From a checkpoint of a small transformer trained on Wikipedia.
Architecture: LayerNorm before each block, rotary positions, no biases in attention or MLP, tied embeddings, normalized queries and keys, capped logits.
Training: a variant of Adam for these matrices, 686M tokens, 10664 steps.
Each number is 128 + 32 x the weight over its row's rms, rounded and kept within 0 to 255. Layers, rows and columns count from 0. The size above them is the row's rms in percent of the matrix's.

# layer 5 MLP up, 1536x384, rms 0.0658, rows 1459-1522, columns 48-95
size [ 99  97  98  96  97 106  98 104 106  97 110 107  90 100 106 104  99 109 101 101  98  90 106 104 102  97  96 104  95 102  94  90  98 105 110 106  89  93 105  99  82 102 103 104 104  99 112  93 110  97 102  91  97  91 103 118  95 103 113 102 106 102 112  98]
[[106 129 132 103 102 109 137 115  70 141 182 130 129 126 114 124 135 106  93 136 163 136 147  93 164 151  53 115 149  81 139 158 134 144 140  58 107 161 138 139  74 161 134  99  86 114 109 143]
 [173  85 205 139  52 165 163 126  97 112 115  95  87 103 133 102 120 128 101  59 120 123 152  95 155 153 148  80 111 138 128 101 184 129  93 143  81 102 151 137 143 147 161  53 137 141 149 165]
 [174 122 132 135 113  79 147 160 156 120 103  71 152  69  92 195 106 156 135 150 172 133 135 141 141  97 197 101 152 115 160 128 128 104 149  52 135  96 161  54  84 120  71 115  95 109 140 113]
 [109  84 164 179 132  73 104 119 113 166 163 139  88 100  67 164 120 141 142 139 168 166 102 154  98 142 121  85 147 100 165 128  95 136 134 100 116 150  97  85 101 122 137  91  81 151 124 154]
 [119 128 137 133 153  99 133 162 188  95 174 120 141  93 115 116 118 145 132 136 129 128 132 137 154 160 124 101 106 119 126 144 130 155 137 124 116  18 136 142  56 192 156  99 110 115 140 155]
 [ 92 124 156 151 140  92 128 145 194 111 132  90  94 136  84 138 106 159 149 104  86 101  88 127 116 150 141  75 120 175  81 138 145 162 181 212  90 118  66  81 113  77 135 125 170 125 135 176]
 [136  82 113 173 131 115 176 143 139 114 131  72 173 128 115 124 202 134  90 177 144 153 188 173 173 113  99 122 154 115 125  76 156 151 184 123  90  84  91 159 143  83 110 123 163 100  94 115]
 [ 92 137 145 115  94 118 153 107 147 147 173 104 105 122 107 121 139  90 146 150 126 183 132 136  74  82 123 117  94  98 147 153 107 113 129 124 106 115 101 175 141 155 137 148 112 168  60 169]
 [113 117 119 113 175 156 148 162 117  93 118 138 145  52 172 155 141  91 130 108 120 127 143  63 178 118 104 106  78 120 103 115 134  99 128 151 133 121  69 203 184 116 132 169 199 184 130 150]
 [ 88  79 128 155  64 161 168 156  92 150 146 120 160  88  59  71 105  83 120 144 174 138 144  85 112 125 138 108  81  90 146 150 102 105 135 114 123 154  88 175  65 110  98 125  48 138 201 118]
 [121 110 145  95  69 146 173 136 122 118 124 108 179  75 150  64 141 105 153 162 111 124  91  71 142 132 147 118 178 220 109 109 132 157 177  95  88  99  96 121  96 179 116 153 159  50 147 117]
 [ 91 115 104 134  58 101 161 105 136 144 115  79 112 102 174 144 117 139 158 178 153 170 136  92 150 173 197 102 131 159  81 138 177 130 141 112 144 112 117 141 184 125  97 120 166  47 121 160]
 [132  43 128 164 129 145 164  83 159  97 108  77 158 137 148 137 167 172 146  98 118 136 105 135 159 154 125  97 120 140 130 112  94 115 144 133 119 130 133  84  82 131 148 159 121 132 131 135]
 [125  83 143 188 162 142 153 152 145  91  85 131 199 115 123 135 139 135 143 151 149 148 149  88 152 122 149 185 129  84  64 189 158 122  74  78 108 134 113  90 109 107 108 126 143 147 120 148]
 [ 41 111 137 119 102 132 139 137 119  74 124 136 117  85 154 110  70 129 152 118  97 167 124 177 167 152 167 140 105  96 125 178  85  77 146  88 109 172 128 149 125  96 169 164 158 183 166 154]
 [101 107 134 137  81 166 176 151 132 167 108 146 117 108 124 140 109 113 118 123 100 144 155 120  84 115 153 141 160 172 198 147 132 138 172 152 133 130 128 162 138 128 117 119  66 109 145 153]
 [160 147 139 157 111 122 167 134 172 174 180 111  82 139 155  99 151 193  87 119 102 132 169 114 157  96  90 101 109 132 220 146 134 100 139  78  99 150 176 144 139 155 129 118 124 139 102  95]
 [136 144  96 121 120 135 136 125 134 141 160 116 105 113  95 175 109  16 111 139 151 123 193 159 135 119 203 130 110 144 174 187 143 147 156 125  65 132 115 153  83 121 143  92 109 136 144 157]
 [109  88  48 165  89  81 141 112 160  83 160  97 102 124 124 123 131 172 144 117  78 105 164  77 136 103 199 151 115  82 105 116 167  98 123 184 123  88 133 160 133 175 113 134  87 109 100 161]
 [ 82 143  92 123 107  70 158 164 117 119 139 133  94 112  96 186 151 163 158 120 155 132 196 160  52 127 144 149 137 156 169 122 116 125 145 134 105  78 143 163  62  96 129 117 111  49 142 125]
 [100 104 186 156 157  69 161 113 117 167 110  97 153  90 163 138 143  67 119 147 171 175 111  84 125 113 145 167 153 132 124 201 109 103 140 110 128 156 159  91  86 100  83 167  87  92 112 114]
 [154 158 104 156 156  89 140 119 186  77 114 174 129 137 120  76 177 131 150 131  98 114 134  98 122 148 157 114 105 141 140  44  25 136 125  66 107 161 176 148 118 169  98  97 152 114 155 143]
 [147 126 102 121 216 114 103 126 146 142 142 102 119  94  69 141  93 103 145  84 120 199 102 160 117 123 135  92 199 138 174 151  90  66 139 132 118 120 133 153 117 160 143 157  97  93 134 103]
 [168 156 127 127 117 159 148 152 164 201 127  98  84 129 107 142 145 161 130 159 102 123  90 105 154  61 180  87 163 151 167 118 168  96 109  77 100 102 131 177 119 123 148 102 171 105 151 106]
 [ 56 142 187 119 163 122 123 153 118 171 161 133 155 143 141 126 104 102 130  90 125 150 147  68 171  72 138  92  97 171 122 195  96 153 165 188  96 156 120 160  80 161 169 128 146 137 126 111]
 [145  71 170 149  91 117 145 158 137 125 142 127 160 103 112 130  98 132 139  70 113 152  87  79 176 150 125 125 114  98  97  78  50 105 174 177  73 196 141 140 181  95 139 185 123 199 142 133]
 [185 158 208 110 102  71 176 124 156  95  59 142 174 157 126 143 161 161 133 113  94 140 142 152 110 132 117  81  99 110  91 155 119 118 106 167 122  92 132 151 141  87 158 142 145 112 152 172]
 [117 143 112 128 137  85 164 116  88 129 146 123 124 147 141 138 109 144 198 116 150 129 108 153 189  93 106 109 154 140 100 102 160  96 139  84  97 130 122 103 126 195 144 179 125 150 116 156]
 [119 222 132  94 115  95 160 103 102 138 132  74 143 154 150  61 138 138 106 108  90 114 139 116 113  86 175 164 116 161  80 124 176 119 146 156 120 139  97  99  96  94 104  92 165 177 127 170]
 [ 96 146 144 135  37 129  99  97 150 157 172 120  83 128 185 181  88  92 118  77 165 138  79 179  49 160 111 143  50 142 161 141 103 129 165 106 114 107 119 150 104 122 132 101 137 139 147 116]
 [168  99 121 119 134 143 145 167 136 141 138 108 148 116 126 104 188 112 173 106 177 163 137 151  82 113 165 102 161 160 147 122 111 139 123 157 113 125  88  67 126 179 127  97 183 105 131 134]
 [122 136 106  97 121 122 116 127 129 143 165 151 171  91  84 125 158 103 111 125  85 156  78 104 164 131 146 110 185  81 153 117 182 137 106  69 105  45 133 161  93 173 104 140 192 127 118 142]
 [170 136 145 166 109 107  90  98 127 119 105 111 153 113 109 100 138 149 149 106 167 113 180 126  95 160  76 152 143 178 144 130 135 131 175  48 153 111 149 128 125 121  68 100  41 111 130 121]
 [ 90 152 136 131 121  96 151 121 140  91 162  62 156 121  81 127 164  69 126 118 114 156 101 109  99 142 110 148  97  81 171 152  60 122 145 171 114 188  96 126 102 142  89  66 134 147  84 101]
 [101 184  93 116 106 161 108 170 153 109 132  90 137  77 110 141 158 142 114 177  76 136 131 167 105 140 178 100 127 172 171  96 155  84 114 152 140 101 206 118 135 139 111 127 153  62 112 134]
 [102 140 157 131 113  99  98 140  92 133 228 146 173  79 168 115 173  90 136 103 131 102  78 128 172  87 132 152 146 142 121 181  96 114 128  65 139 190 188  96  96 134 165 111 137 132 131 168]
 [128  86 186  92 117 107 120 160 143 169 238 187  94  97  99 137 140 122  94 126  79 130 181 114 137  84 159 142 105 208  98 157  98  82  97 134 164 146 152 146 116  92 173 145 139  55 110 126]
 [113 150 167 134 129 162 124 110 179 123 171 146  93 104 140 151 172 173 152 128 117 180  91 141 125 120 148  87 119 202 129 153 154 122 148 146  98 119 129 111 155 171  81 101  93 122 109 136]
 [ 38 120  96 156 170 127 114 142 159 152 131 163 132 114 132 175 134 122 154 104  50 150 140  63 142 156  82 153 100 138 131  89 125 124 113 143  91 133 153 136 190  98  92 117 129 108  45 132]
 [ 99 153  87 176  55 148  99 120 188 163 125 131 131 147 158 143 143 135 162 141  91 128 124 158 191  89 115 136 157  50  95 170  83 138 144 115 103 109  89 195 135 115  96 154 142 132  53 119]
 [110 119 108 145 106 107 171 130 139  44 134 162 143  90 137  68 162  66  91 139 139 154 133 140 124 133 142 131 134 105 156  86 112 157  88 142  85 136 165 116 111 102  41 139 133 157 138 124]
 [126 173 130 105 100  72 163 122 100  95 139  99 102  87  88 152 158 173 118 122 172  98  73 156 121  94 110 119  98  95 158 129  76 128 128  73 124  93  95 144 115 128 170 112 100 142 153 152]
 [ 87 168 208 167 125  72 136 143 196 165 175 128 173 120 146 104 123  35 203 134 147 182 120 138 148 127 143 132  95 127 168 167 141  54  81  76  77 167 165 128 157 109 171  81 114 175  88 155]
 [ 70 124  80 125 123 207 126 134 140 102 130 101  27 120 116 156  91 158 141 129 138 105 126 109 101 121 125 133 105 151 121 118  91 130 103  97 161 177 115 102 158 128  91 105  58 124 141 123]
 [138 108 139 128 118 133 114 147 142 147 142 129 106  52 120 112 110 103 151 148 146 120  76 142 143 148 146 133 119 136 126 160 154  73 131 118 164 151 145 140 110 104 107  92 126  88 181 122]
 [131  96  96 158 150 170  93  99 102 169 166 134 143 134 133 178 121 109 105 183 165 172 109 165 151 127  92 128 127 120  99 122 161 147 178 105 138  63 155 141 164 156  89 105  91 144 112 181]
 [164 167 133 100  88 166  88 114 120  97 131 113 162  99  94 127 154 114 105 142  97 112 168 175 169 146 150  89 116 135 141 181  39 102 123 138 173 118  80  86 128 100 173 111 157 181 114 127]
 [ 67  82 156 116 122  91 243  94  77 178 111 124 122 102  93 145  84 152 140  75 101 161 146 108 123 126  96 108  63 117 179 100 124  97 176 153 160 171 167 120 123 178 109 118 126 122 143 118]
 [143 144 139 132 152 104 140 175 118 120 134 131 132 123 127 130  89 126 177 148 122 108 123  68  81 154 191 114 165 131  81 177 112 101 134  74 165 111 117 124 125 127 152 146 155 117 174 159]
 [ 74 114 134  76  96 170 151 131 120 122  84 105 106 144 124 155 184  75 153 115 163 129 150 157 121 122 146  99 161 121 159  99 172 144 179 120 116 163 152 148 158 118 117  67 100 128  87 100]
 [ 96 137 146 157 102  86  96 120 151 196 160 151 181  80 129 203 122 130 136 129 109 100  99 138 141  48 149 162 115 120 145 160 111 111 136 201  92  99  76 170 124 118 156 104 120 126 116 190]
 [ 80 131  97 127  66 129 115 114 140 114 135 136 144  87 111  78 140 152 172 114  83 150 156 109 117 104  94 105 159 178 152 156  56 123 138  67  96 134 153  93  89 194  88  90  96 154 126 120]
 [ 85 121 158 110 174 182 108 149 139 114  56  77 152  87 105 111 125 168 139 165 133 145 140 185 215 116 148 151 113  88 114 168  94 118 119  96 120 113 104 139 107 143 169 111 114 134 102  98]
 [ 98 162 107 136 124  77 140 100 169 103 169 101 135 113 201 147 116 102 155 126 190 146 113  89  71 120 100 122  72  75 137 111  79 144 150 109 130 118 126 136 122 156 101  90  71 112 123 120]
 [125  82 157 185  79 108 128 138 144 116 149 131 110  97 157 107 100  56 104  58 133 128  48 115 129 118 116  89 150 162 120 151 119 108 114  61  89 174 154  82  78 123 122 130 138 110 152 134]
 [128 135  95 122 107  70 103 159 137 133 121 122 147 125  86 187 126  55 130 111 104 128 121 124  92 123 135 112 120 123  76 159 119 150 120  94 129 118  99 189  85 141 199 123 157 119 112 126]
 [130 143 160 135 156 163  90 145 116 103  75 136 126 112  77 107 187 157 158 115  66 203  63 104 113 111 127 174 113 121 155 123 121 125 192  91 165 142 160 149 177 114 106 108 115 162 133 109]
 [100  98 151 174 105 126 138 117 172 115 169 137 138  92  39 100 108 136 129  83 129 108  77 123 120 175 182 142  81 165 173 103 157  97  96 168 137 134 123 141 161 123 114  90 122 164 152 144]
 [157  99 136 194 140  75 122 117 125 123 211  98 110 104 119 127 121 112 199 127 156 121 109 143 114  95 136 147 125 141 131  77 116  72 107 181 135 101 121 123 169 158 128 125  90 111 143 141]
 [ 12 107 114 119 159 151  93 147 136 134  91 128 184 152  94 180 147 158 116 166 146 140 132 123 125 152 157  97  82  58  90 117 114  93 156 117 130  92  98 111 115 135 114  70 158  81  94  96]
 [150 141 165 186 155 106 143  97 132 138 156 167 128 135 119  99 137 127 154  85 169 158 129 186 144 144 118  88  92 128 159 111 155 184 141 109 166  65 117  97 129 135 137 100 142 104  91 169]
 [120 129 152 136 115  76 147 153  51  81 155  97 111  94 122 190 160 194 140 164 142 138 111 126 105 147 170 111 129 160 166  98 140 131 108 113 147 106 183 149 127  98 182 125 120 202 127 189]
 [ 80 190 147 154 141 127 134 204 125  90 131 140 138 113 118  98 172 225 130 121 124 153 135 143 116 111 223 130 107 112 136 177 119 128 131 106 143 137 107  76 144 123 176 132 137 139 107 140]
 [107 204  40 138 113 114 107 166 156 134 149 113 123 124  96 119 121 104 145 132 177 139 167  81 155 147 124 141 129 143 148 138  83 162 203 158 123 119  92 138  87 114 124  95 104 105 133 162]]